{
  "n_head": 2,
  "positions": "rope",
  "lr_mult_qkv": 0.5,
  "final_lr_fraction": 0.0,
  "steps": 5325
}
Each number is 200 + 20 x the weight over its row's rms, rounded and kept within 0 to 999. Layers, rows and columns count from 0. The size before them is the row's rms in percent of the matrix's.

# layer 4 attention query, 64x64, rms 0.0988, rows 0-63, columns 0-63
078,221,220,179,202,174,203,188,202,184,164,246,233,202,228,186,214,220,211,215,210,179,192,201,204,209,199,200,211,192,210,252,175,233,196,213,198,206,251,224,206,220,225,186,217,189,204,219,186,241,225,187,201,173,183,212,205,197,226,208,216,182,208,217,219
084,213,219,195,195,199,243,215,174,229,204,191,240,183,215,210,221,253,194,195,212,210,211,193,188,178,211,216,203,202,188,204,191,179,203,181,204,205,188,172,210,201,205,196,212,188,195,231,231,173,174,225,192,204,213,161,178,165,181,161,230,206,158,199,200
075,185,206,232,184,235,184,197,197,227,199,229,195,209,195,188,198,220,207,202,191,223,201,210,157,204,194,185,233,192,221,141,201,220,237,167,213,224,203,208,176,213,204,207,189,174,214,190,180,215,197,201,194,167,184,198,221,182,169,206,218,177,220,173,172
084,230,180,187,206,225,215,175,199,174,250,203,149,163,216,207,207,206,187,190,182,224,184,197,205,204,190,206,217,218,203,178,198,145,218,198,179,207,200,199,197,204,187,183,208,166,210,159,200,223,200,201,240,186,185,179,183,183,193,190,179,185,182,186,197
108,167,225,207,209,171,205,235,224,210,158,199,199,187,193,198,190,174,240,232,189,173,196,231,197,200,200,174,197,163,229,219,215,228,187,223,227,213,240,217,192,192,223,223,232,193,209,200,215,187,202,205,205,191,187,222,212,220,215,209,189,231,193,224,201
126,207,188,192,142,231,191,238,208,205,192,183,189,196,225,194,220,238,237,182,190,222,182,181,184,222,188,215,208,200,182,188,212,208,192,161,196,215,179,230,206,200,204,225,207,184,224,203,231,196,228,175,194,221,228,206,188,202,189,216,185,238,222,220,211
116,217,197,178,207,177,209,197,223,185,191,229,175,215,192,170,198,183,212,194,213,207,200,243,193,208,214,171,219,170,172,195,207,164,219,199,208,220,175,202,217,222,231,188,219,182,211,197,206,174,251,208,236,188,218,196,179,190,214,200,165,217,213,235,172
110,222,203,188,206,191,202,213,180,210,199,221,249,230,210,207,198,157,208,220,194,222,200,220,200,191,220,200,185,220,179,173,175,202,205,211,211,177,190,200,197,255,223,182,221,212,211,195,208,207,181,193,191,148,184,215,250,211,161,190,209,215,196,215,204
123,192,192,195,185,206,198,192,173,176,190,201,218,240,195,220,217,191,230,203,155,188,184,195,201,177,174,220,174,199,186,220,153,175,197,233,178,219,198,162,215,191,194,242,175,235,170,213,183,189,175,215,177,192,197,213,190,212,207,187,179,198,212,198,221
097,219,188,172,208,198,201,186,226,192,180,182,212,239,182,215,201,202,195,216,208,221,213,192,226,227,198,205,208,223,183,203,184,230,166,187,188,157,188,189,201,172,217,214,175,197,197,185,210,192,190,212,220,176,165,207,165,217,199,212,247,179,147,211,214
098,180,235,220,239,226,179,178,217,214,220,215,208,176,188,177,184,215,187,215,217,227,231,202,215,205,202,192,211,194,172,206,170,187,203,184,189,202,161,200,153,211,219,186,190,194,178,160,237,196,218,183,195,194,225,222,215,221,179,215,199,187,192,232,201
100,233,217,194,191,230,199,188,213,215,211,228,207,208,170,212,201,189,187,197,213,204,177,207,211,141,216,193,171,192,204,224,221,221,221,223,238,203,200,204,196,209,190,200,208,203,192,186,217,243,208,177,177,212,233,217,195,231,148,182,232,196,196,182,193
082,209,204,234,188,192,214,203,204,196,217,176,187,195,186,232,215,194,201,194,144,223,252,233,202,203,170,161,189,204,200,201,206,214,205,170,190,216,204,192,160,181,205,238,183,167,196,203,186,215,181,168,188,201,204,230,185,205,225,190,186,209,202,175,204
097,167,208,156,218,144,222,205,197,195,203,196,203,206,217,162,210,188,186,190,164,199,209,185,230,207,203,236,190,204,196,197,177,210,220,212,200,213,177,226,196,193,198,218,201,227,185,213,195,160,190,224,175,196,221,195,152,186,191,213,203,191,205,164,224
102,220,196,203,225,198,231,225,185,257,185,169,183,237,212,206,177,203,195,213,244,210,221,195,195,204,241,188,242,189,214,174,222,204,177,171,190,185,181,217,167,211,197,193,210,214,195,220,183,194,182,181,202,198,196,225,215,197,181,182,203,215,206,174,185
107,178,178,193,175,198,221,204,161,177,200,157,186,196,209,216,204,209,209,220,195,201,199,213,177,197,208,203,209,199,192,202,171,249,231,179,169,198,190,200,200,200,203,216,217,212,203,214,202,198,174,216,154,214,241,247,186,172,172,204,192,201,167,198,227
063,187,208,180,184,213,190,217,167,187,200,219,172,167,191,242,205,240,216,211,197,184,203,236,185,197,222,241,220,192,208,185,222,184,231,187,230,201,203,222,168,174,167,184,196,183,197,235,174,158,203,211,211,199,214,196,212,193,199,217,216,223,197,208,191
076,208,191,226,203,191,232,198,185,209,221,170,196,171,207,193,191,185,197,186,229,186,206,178,206,220,210,225,241,209,156,265,178,213,198,199,243,198,182,192,217,196,178,217,225,197,201,193,196,176,210,169,184,212,186,208,201,204,196,234,200,190,181,224,172
081,197,210,186,192,201,197,238,191,224,165,195,204,197,221,198,203,177,241,181,216,196,219,190,166,199,222,199,221,156,234,190,231,223,223,207,197,196,216,177,226,234,170,192,251,208,200,208,188,184,203,199,200,218,204,208,253,199,202,202,199,215,196,184,220
098,198,193,215,205,192,218,216,213,172,212,249,162,223,190,166,189,193,199,196,170,196,169,184,162,170,206,174,219,200,190,151,164,205,186,185,202,204,196,201,190,224,192,191,205,181,177,203,208,198,214,212,194,194,190,214,208,163,200,223,198,217,226,164,165
105,195,203,182,158,236,173,166,228,169,202,187,235,175,217,221,206,221,212,207,208,187,208,188,199,187,214,195,166,239,181,194,217,235,219,206,222,231,215,196,196,201,203,175,217,193,198,192,230,210,217,185,193,226,215,180,223,195,185,153,216,209,191,222,195
122,211,206,205,200,201,223,186,192,191,218,210,189,175,190,183,213,212,172,179,226,243,184,230,199,220,206,218,224,229,199,182,202,187,202,190,193,180,161,198,189,195,187,179,187,159,161,186,184,214,201,196,178,157,207,164,203,198,248,204,207,177,216,171,175
103,223,217,211,194,200,210,202,182,194,215,224,192,185,144,192,211,213,189,222,197,170,218,218,170,178,181,173,171,239,195,199,184,194,181,247,184,215,258,188,212,192,213,202,177,187,204,208,216,211,197,189,184,161,191,218,200,191,170,180,199,211,201,217,216
100,153,219,173,199,228,241,183,202,201,212,206,190,177,206,199,219,223,202,190,179,184,221,225,184,227,175,198,213,173,173,239,179,216,220,198,203,217,192,200,202,200,186,202,212,206,227,172,166,192,166,182,196,202,169,161,210,163,199,189,186,181,185,201,218
116,157,210,213,203,246,208,194,205,199,183,205,226,208,230,221,183,184,202,162,212,182,202,191,227,186,170,213,187,218,204,197,185,225,174,167,166,204,174,169,195,208,185,221,171,234,211,209,215,206,195,197,193,231,189,194,217,206,207,200,182,182,241,203,235
123,227,192,226,231,177,179,200,194,239,154,192,228,223,215,228,219,220,210,194,183,188,212,192,222,211,205,213,170,190,245,191,217,240,159,215,186,187,236,186,215,181,188,205,214,201,186,180,203,202,218,223,200,192,200,213,204,205,203,219,210,199,212,198,158
100,199,209,177,234,180,236,215,206,188,198,222,170,183,224,162,220,204,203,200,219,209,170,179,212,199,204,185,206,179,201,215,194,223,220,145,180,184,221,169,195,228,190,200,174,192,188,174,209,192,217,196,254,228,211,207,203,187,177,214,218,204,198,189,222
094,198,186,211,211,185,198,217,186,221,192,213,205,184,177,171,194,201,191,191,226,200,173,191,200,212,197,179,195,241,178,199,224,211,182,217,211,199,187,256,150,208,197,192,247,200,205,219,189,236,207,178,241,195,201,198,213,192,225,162,215,195,218,175,221
080,201,199,222,186,192,166,225,221,207,203,190,187,163,236,198,194,163,208,188,145,186,185,170,213,207,202,182,172,239,224,171,199,173,192,225,194,190,223,193,203,185,181,201,206,193,179,188,226,206,219,208,198,202,190,182,178,206,214,201,240,156,198,206,196
116,198,222,230,253,178,171,210,181,195,190,171,193,215,235,191,180,204,179,169,200,187,209,216,194,211,231,202,201,206,230,231,211,207,188,165,209,188,226,210,206,217,190,201,182,219,217,172,212,220,234,184,222,231,229,207,207,179,211,199,207,200,203,180,241
091,194,215,216,195,226,217,203,193,205,249,161,200,186,224,198,205,214,207,203,200,208,205,209,266,178,203,208,188,177,205,206,207,168,207,192,191,199,164,182,219,196,201,192,154,186,210,203,184,208,177,169,184,201,210,213,228,212,164,248,205,184,180,201,191
090,205,213,221,163,214,223,232,186,183,214,225,198,200,189,173,224,219,200,205,240,203,196,236,190,247,155,215,175,178,201,179,197,207,205,192,176,202,182,201,215,189,186,232,220,213,201,214,236,171,195,197,202,214,206,172,202,199,174,214,199,203,196,184,156
100,188,170,234,204,174,175,207,208,222,210,201,216,221,228,187,208,190,207,198,237,215,254,201,154,216,223,206,218,188,185,202,203,196,231,180,222,187,208,232,202,220,226,191,201,215,187,186,226,211,226,187,162,203,244,226,209,217,202,194,203,204,194,210,211
085,200,190,185,207,231,205,204,224,175,207,200,208,172,192,215,193,211,227,217,194,206,181,181,231,161,207,196,197,205,175,173,181,194,198,200,170,202,216,168,193,178,209,179,215,215,189,207,141,190,196,190,237,149,201,164,190,197,205,165,211,165,195,207,204
100,209,182,219,206,224,206,182,215,244,206,234,205,202,209,183,175,208,184,175,203,182,259,163,172,197,167,209,195,220,234,170,187,173,194,187,210,189,191,167,185,170,204,223,179,199,184,219,190,197,201,199,196,194,188,197,201,199,231,201,202,209,190,217,155
102,207,216,245,218,195,191,183,188,238,197,209,211,197,185,216,198,201,203,228,212,183,240,203,176,202,232,245,223,205,206,214,179,166,197,208,239,217,176,232,176,225,207,183,197,215,202,182,201,213,209,204,191,210,186,224,203,209,178,227,205,178,193,250,183
110,199,208,187,166,221,229,182,199,206,178,221,211,184,192,193,222,203,208,165,200,186,194,192,222,181,180,236,207,217,197,205,225,207,231,176,188,178,222,179,205,191,221,195,189,210,218,197,144,216,195,179,230,226,186,187,187,197,233,221,228,208,229,202,154
091,171,224,223,211,193,188,141,217,194,198,189,185,198,217,194,188,194,147,189,176,215,176,187,192,207,166,198,218,184,212,228,211,189,189,171,204,223,177,209,206,187,188,178,192,212,179,220,193,193,209,192,213,221,193,204,136,222,218,207,229,189,185,190,204
107,176,187,184,185,186,195,210,198,157,203,182,216,200,215,169,192,222,234,193,206,197,199,200,177,187,199,203,184,155,181,223,192,226,219,203,163,205,210,227,204,206,252,215,210,214,185,250,198,193,213,189,194,193,242,184,212,226,206,210,196,181,187,165,185
104,218,180,194,190,214,179,186,210,213,234,182,178,208,236,154,184,210,175,174,175,208,231,218,204,209,189,199,214,204,232,217,193,184,219,211,248,185,192,238,223,195,173,196,170,225,191,207,209,194,208,190,179,151,219,196,225,204,208,216,194,196,188,180,198
110,209,200,217,232,202,166,200,200,198,235,183,228,195,196,199,201,218,179,201,177,232,239,191,171,215,196,191,209,187,207,181,213,158,250,214,226,157,186,212,176,198,201,230,194,191,196,196,242,210,218,190,191,181,200,230,218,237,191,212,183,196,201,209,204
106,205,218,183,190,234,191,221,202,188,188,196,147,194,141,204,192,209,202,211,195,185,168,188,219,252,158,218,239,217,208,200,201,193,201,202,202,184,217,176,223,164,195,211,207,220,204,164,195,189,167,207,187,184,204,205,178,214,184,192,205,191,190,209,201
097,216,183,244,179,200,186,237,177,207,227,175,205,184,252,192,201,191,199,201,206,215,230,212,177,222,231,188,216,192,192,230,213,194,208,217,212,221,189,215,188,220,153,217,177,218,198,192,211,193,233,176,164,190,182,201,196,205,182,222,189,175,196,217,179
087,202,217,208,208,193,229,236,234,191,199,170,201,229,192,183,178,220,200,206,216,197,218,199,173,197,194,205,214,203,207,221,249,215,220,154,199,213,178,212,202,228,218,175,169,210,177,177,179,159,218,186,243,193,188,220,221,214,193,203,211,224,179,203,190
085,240,185,193,210,207,192,185,178,237,197,183,191,219,201,145,219,163,195,179,193,185,228,185,167,207,198,202,238,167,206,178,200,162,166,219,162,184,231,214,205,199,196,202,197,195,187,171,218,209,211,192,203,193,211,212,189,204,205,185,196,219,169,192,217
099,207,211,183,238,204,229,216,209,171,199,192,179,186,178,200,201,191,198,177,172,165,182,211,217,175,214,220,197,193,196,190,199,229,171,226,194,207,199,174,195,172,168,191,216,208,209,182,143,189,214,206,210,223,194,170,230,153,197,193,224,225,221,209,193
106,174,181,209,209,222,174,158,162,198,205,206,218,201,183,189,174,238,213,195,191,227,229,217,203,212,208,204,225,189,220,189,173,161,152,193,220,236,177,222,230,231,203,206,191,223,181,198,200,223,205,183,211,216,191,203,204,189,186,198,223,199,223,183,181
101,183,201,174,188,201,161,204,225,206,183,212,164,217,209,186,180,182,204,204,157,230,233,189,196,201,180,231,238,211,201,232,172,226,198,201,209,232,213,205,185,194,175,173,194,207,205,216,203,199,209,181,225,184,182,209,233,179,201,208,210,174,245,183,189
141,211,214,140,152,201,211,219,200,191,172,205,191,192,159,198,226,207,214,202,183,182,151,208,227,198,204,209,164,186,181,186,215,227,191,197,201,179,235,182,193,197,206,207,233,179,224,196,187,187,178,236,213,219,197,184,211,190,203,208,217,217,191,211,210
097,202,219,183,213,208,201,214,232,185,179,197,195,183,179,213,227,225,192,220,182,153,176,183,232,207,209,171,181,189,198,189,210,235,215,193,194,205,220,185,170,186,203,210,215,178,221,197,183,219,162,227,224,229,193,171,183,156,210,199,175,220,221,185,186
109,209,225,153,162,193,197,199,218,175,171,217,238,186,176,214,188,213,233,194,224,184,161,212,211,195,205,197,183,213,196,163,217,199,184,183,189,194,201,159,173,219,210,214,224,205,190,233,186,193,166,208,198,220,204,192,209,202,195,188,179,227,222,203,168
088,204,191,179,197,208,185,242,177,223,197,203,193,184,205,196,226,219,201,229,222,211,206,195,187,188,229,173,222,205,201,170,154,186,207,192,231,214,190,166,204,194,237,200,200,188,178,202,255,185,227,204,213,207,192,184,185,214,177,209,175,223,192,202,156
094,166,193,206,218,192,230,207,202,235,184,194,228,205,192,200,222,241,233,227,206,186,182,199,204,215,212,224,191,192,199,191,229,202,205,192,229,207,218,189,198,209,218,169,206,198,206,177,191,181,183,236,238,216,217,212,215,162,175,194,221,170,204,217,150
097,183,178,193,206,183,181,158,193,214,182,201,229,211,214,170,207,183,210,206,212,210,191,212,193,184,207,189,239,179,206,189,174,189,217,207,192,200,211,233,190,221,205,227,203,176,209,184,207,250,189,194,188,200,205,189,221,160,161,186,179,226,227,251,218
101,178,184,223,205,194,201,196,184,165,211,197,190,191,214,155,202,212,169,176,216,204,211,203,176,226,210,215,195,190,220,201,202,198,202,217,207,179,170,200,211,218,155,195,189,205,203,191,218,218,206,154,222,232,230,214,197,205,147,231,186,194,167,173,179
102,205,177,187,186,186,187,216,206,197,245,184,232,199,214,194,176,188,202,194,198,238,216,179,200,235,194,219,220,189,242,219,174,198,189,220,208,179,206,207,194,195,209,206,197,213,191,214,222,236,213,181,210,158,193,225,189,213,206,226,142,234,202,205,218
110,214,239,204,226,185,196,163,200,204,200,173,222,224,192,177,206,185,210,210,203,193,238,256,199,220,194,179,223,217,168,178,191,198,192,228,180,193,183,195,204,218,205,182,198,186,172,215,215,175,214,182,191,164,155,196,174,192,223,200,208,209,214,228,200
106,184,178,229,162,174,203,205,196,201,194,191,174,205,208,194,153,216,202,191,225,165,235,186,215,234,222,213,216,245,210,198,184,160,215,198,215,204,203,183,197,205,176,210,211,198,170,216,212,223,210,203,251,224,210,208,217,207,217,207,217,214,189,210,223
101,173,164,239,221,177,186,192,199,190,238,215,195,204,215,180,205,237,164,188,203,198,198,207,161,205,194,213,188,217,184,199,226,177,239,205,193,226,192,202,195,187,184,237,171,200,189,214,206,186,214,181,151,190,226,227,196,185,195,217,190,178,182,211,186
086,198,207,168,250,181,182,191,213,206,191,171,194,224,210,183,194,199,182,183,233,206,175,184,217,192,227,204,210,225,185,205,214,200,196,220,206,219,159,235,221,203,261,209,187,214,224,221,204,216,218,233,212,199,213,189,202,203,231,222,205,181,212,209,223
084,202,209,198,225,196,175,194,207,201,151,223,197,193,201,215,147,198,190,204,177,200,218,214,175,202,186,192,215,196,198,219,213,217,203,209,185,225,180,170,171,222,171,192,197,197,222,199,199,210,193,188,149,257,185,217,187,213,204,193,200,227,204,215,247
087,184,182,214,189,209,212,172,222,195,207,248,209,182,188,171,239,198,185,233,222,192,184,200,191,214,178,210,199,186,173,196,214,158,199,230,212,197,173,215,177,178,210,223,180,214,198,178,197,167,203,196,243,184,213,197,214,205,156,210,227,185,180,213,202
092,202,174,189,194,201,232,217,193,184,200,235,215,181,256,174,175,176,191,178,197,201,226,230,208,217,230,191,194,211,213,205,198,188,211,171,213,174,194,198,233,191,258,184,204,217,226,196,185,184,216,172,168,199,208,212,220,224,174,209,193,196,202,193,208
107,215,196,194,163,200,218,194,212,207,166,184,216,182,214,203,190,225,167,242,209,222,186,215,219,182,197,171,210,179,191,206,193,178,190,232,217,207,242,194,196,184,202,192,207,206,212,170,242,175,196,199,169,213,218,176,214,181,218,226,167,224,215,167,184